config.yaml
norm_place: "pre"
norm_eps: 1e-05
rope_fraction: 0.5
tie_embeddings: false
parallel_block: false
decay_fraction: 0.63
Each number is 128 + 32 x the weight over its row's rms, rounded and kept within 0 to 255. Layers, rows and columns count from 0. Numbers have three digits each. The size before them is the row's rms in percent of the matrix's.

# layer 5 MLP down (transposed), 768x128, rms 0.0826, rows 312-322, columns 0-127
069:146184152131109120078112108158116169115100148132100157130085152113084092157137141133132102142144133084164125103133092162107081059173083143084113125082058142060130099052141174082136138143122156089127192115188111077137152154100198100088171114128150083074091150140151166149138098181151118171087063112104105116119126123168106146107076143160123147134102167131097156129108115127147109198149
118:089125088101097163128142103119144109158129160080122060154141126175140118187169074149101127095174173159152120055132094113155114163120164115150150093163094126137184107209163141147189158139144135164182177155084153096097139130109151126197209100115138100159114128130133120206085124153127107150135131119168116079159089104188111094169084111076172122140110111145126134169144101120145155126156
016:168122119188119149058092138118096141137143146143095150137181139120051130144182188100154159102078191182140156154192144139113151094194109115182120202126094112099065110125132141112151112099140150094147084098091149121188127161139100081143157190108151092133172116154165155142102146138150110133134085174114130127120107091104166178079166111118118162138109192132099152142091147102091147122087
112:104122088086230195092152130150090107156155099091194135156113132140082102147127087155140145122127119124184147154114106131161161131202109081178130134086100109107136078132136091128150121056151145138175096125183174093149126125092173097098092106172145106108171138120139119096140076125115126059129165105128169144109087092126062146125083155087130102151109147184105086156138097158161097121167
119:078123106180156125099096118147164171125170130181143124154129133089181147102137092111128117136095152124144129126104156093161098124101086096095198136116076159136164148191128096127200106102079112164089149124121105126148165194091148125138118140056151094171112138121094124096110068163108130100132118121180105176104095104192105172079166111129154164117099152124101074184133099070155117146049
016:184077149101125139092155136124190146151141099089144114157169087063154074099160200112092112173185148090155152180126157123145138132087087179125164153139132146133151075119085105086135084077122131128141125153132069103145173170101133089094103200106099100176180184144158090104087166107112142138191141127147121142094170125141138081108096134165125143139153157158115169080131154103119101107083
126:145112144172161125130088124096147124085132149108117141083146188069161083135165121136093087100118061142104116120142168184157149107151099144169175087113120180141093167097088120163209165121177139124152125102133155159167086133178150111133076148083123148103110181180117123124143135131104099112079085108130135123133122081148211102130082148185155072178083182127113123124108146112156111189082
118:156130177148117147145180114087140134084146124107136170149125146120088188181165099157093170138168085136037159134162093090200156147122175122140108097121159123152121161132107090128129125150129109132144118185107074193131060182121137113095125097156143205140077151100116163116131162186161139106161107163097116143155097117084184081144164154156079087123141115070152115167114126096080123110132
117:152130096160137148143151168175086096154151060130137098168108049113138160146117159133148093139089058067146081145100132081162114118106119156121134156148158120141128119055161114144063101105110105077107162196041127179149171148180137108164124189112106113139114063113138157111129160077184110065103136097159159153125138077131117112115115096113128089165100128133157155165136116111175138134127
111:146056164123110127142149169090126149100137129135166141109104090165108140129084115013117105194141162082177141119099139125072150173088121131110151137082139144128133138140141131145128057116121160117214116150137101041168146114111126117161088174132215129099080111081140118123112126181066108140089124148145176115136142151106175176135081137163136109114113121140130108176182115137169123130140
017:099106098083079068139138126058118110131140126137113125114144145108102119145114118167174120160106033143100122139120129115163145124180136116187185108143139140154112055073166150178117114134153126131138140126068196159100101092125158173135136113163194106082146130158038131162156086120148131119119107139112151094086184103153087149140115211152135118175103114125082115125137192106139097179112
# layer 5 MLP up, 768x128, rms 0.0884, rows 313-323, columns 0-127
126:141164109182150148148071117129114097167121096150167152169185121149047109174071135090148111171135129125124093100120128114092102188166093121101074085129118155147103178123140073172098125117085109159127112160149111132136149166180171110148108109160072167160137142157136064108097152070120120141124116060116126095134153089164155215123179139150099136117147155066129129179120113182163156162104
015:135126108081111103144128119142080124127120083149193066144168116187135114151070155140164137135146085161146129099111103147100162198098163075158109109171154132068129162136101141102109180161162145120121061133141076157128176175141142106092122188148078154182139082097155092103104161053164172121088170123120087163141131165153170134153142208132118114146136170095153130163109088126125130106169
110:128138130173144146134101111126151168181122143118140120089173133149089210138112073152164118105103109122135168092154140100126141129112179160114093105142177100067158161141109138144107113132158126138125151099131065173103143161107148111137138146150142153096083110081094187109132122141107194206081156111217177175126104196149138105063082077142134137118110135104085141197121123052108107117139
128:148091133102173121153130136131131118161127123075134127116097080135111196132091112111129175147124090126086093062159156194129067113138089186077187144124133124153164191159143124139093164116200126083141129128097129167189094112089086094123120162099108151161084101102122118123063073121070131162132172140097090125152181148077104176146190126087103140152091122122128061097106147131142124155118
017:088148115096130125185094102138097146137077115158172096136124074185086158183085093118114165120083103168159097077110093118125105149106150130091141118189122152059109137196121142148079146163134170125113157137129056102127104181125105150116114113109075125140111117152170113125115154141122148177048192089138112116120130174076130139172128147174119081155114151096149076140159145093129151117218
120:151119170120153130120117126107102171143120144112180098141137115192118173119083153176146097094090134133121156105182107161126170088042128073083111124137094182153131175168105137111116100109139143190041173151168086128169126149132143183185140188180154158138123126114122156134157125124133131183150158128138154145112051165063182104130136137083156101076118150097135131168067134118115142107152
116:097124158161098149143098142126132171183127145165106150147145134136085082117119134120149157151113125151136153126160109137141147099098137149121105144088167121137132088118134172195076105134216142145084119109127124100090092193190149150090149201089116165118113121078178215092087112125176128147137152075113114164139132150074163117159126128107144070180121203140096127143095085202167109152170
115:071114132103061151154049046138180126099132117092109102181130093150076158135142153087107104109123114205123171141164155116124161121167131105126090096105124107110202182174106178132142128161173115201157140117150087166093085132181118121133102104155070113123153129079163087156103090101140093148085141107155119111121115134094173122150134092120138127120112154113191138077098148073151109121109
104:080137138146147138116145094126117158164103126162113121213149143155098115171101144136103110133155124158116056082107097107096176104126180133159156143162129084108153147161153204125080137142182092162116162107137104133132076097099137069180058119146081107116096119064115101147136093166108152117104131138150142107187117130129098115152079129160167134104085178114111154090097063098123026143156
018:133087106111106119138085132154143154138066063211164078162181073145136166160098126163134181151088089166145155078173155162120140168112153103107149145115152163123098154173104201087062174143141147135087133126100070131111103171126142135132116164141150161178105108082171115073111127117106151165098177112161121131144108149082143213128130159134131073129111167081147130133141103122176137096117
119:128143181117128133105081123124078133101143107152129152114114153218102128132127117158116136156171123146128084103061125127139141104094140167116101135110191144153165121122143180159097158122061120172116181122137129161121140199179115143099130141088116149143163068090121137043158190140099124203101158123131116106141066127088112130143102089173175164175099131130094133190063152143099117157186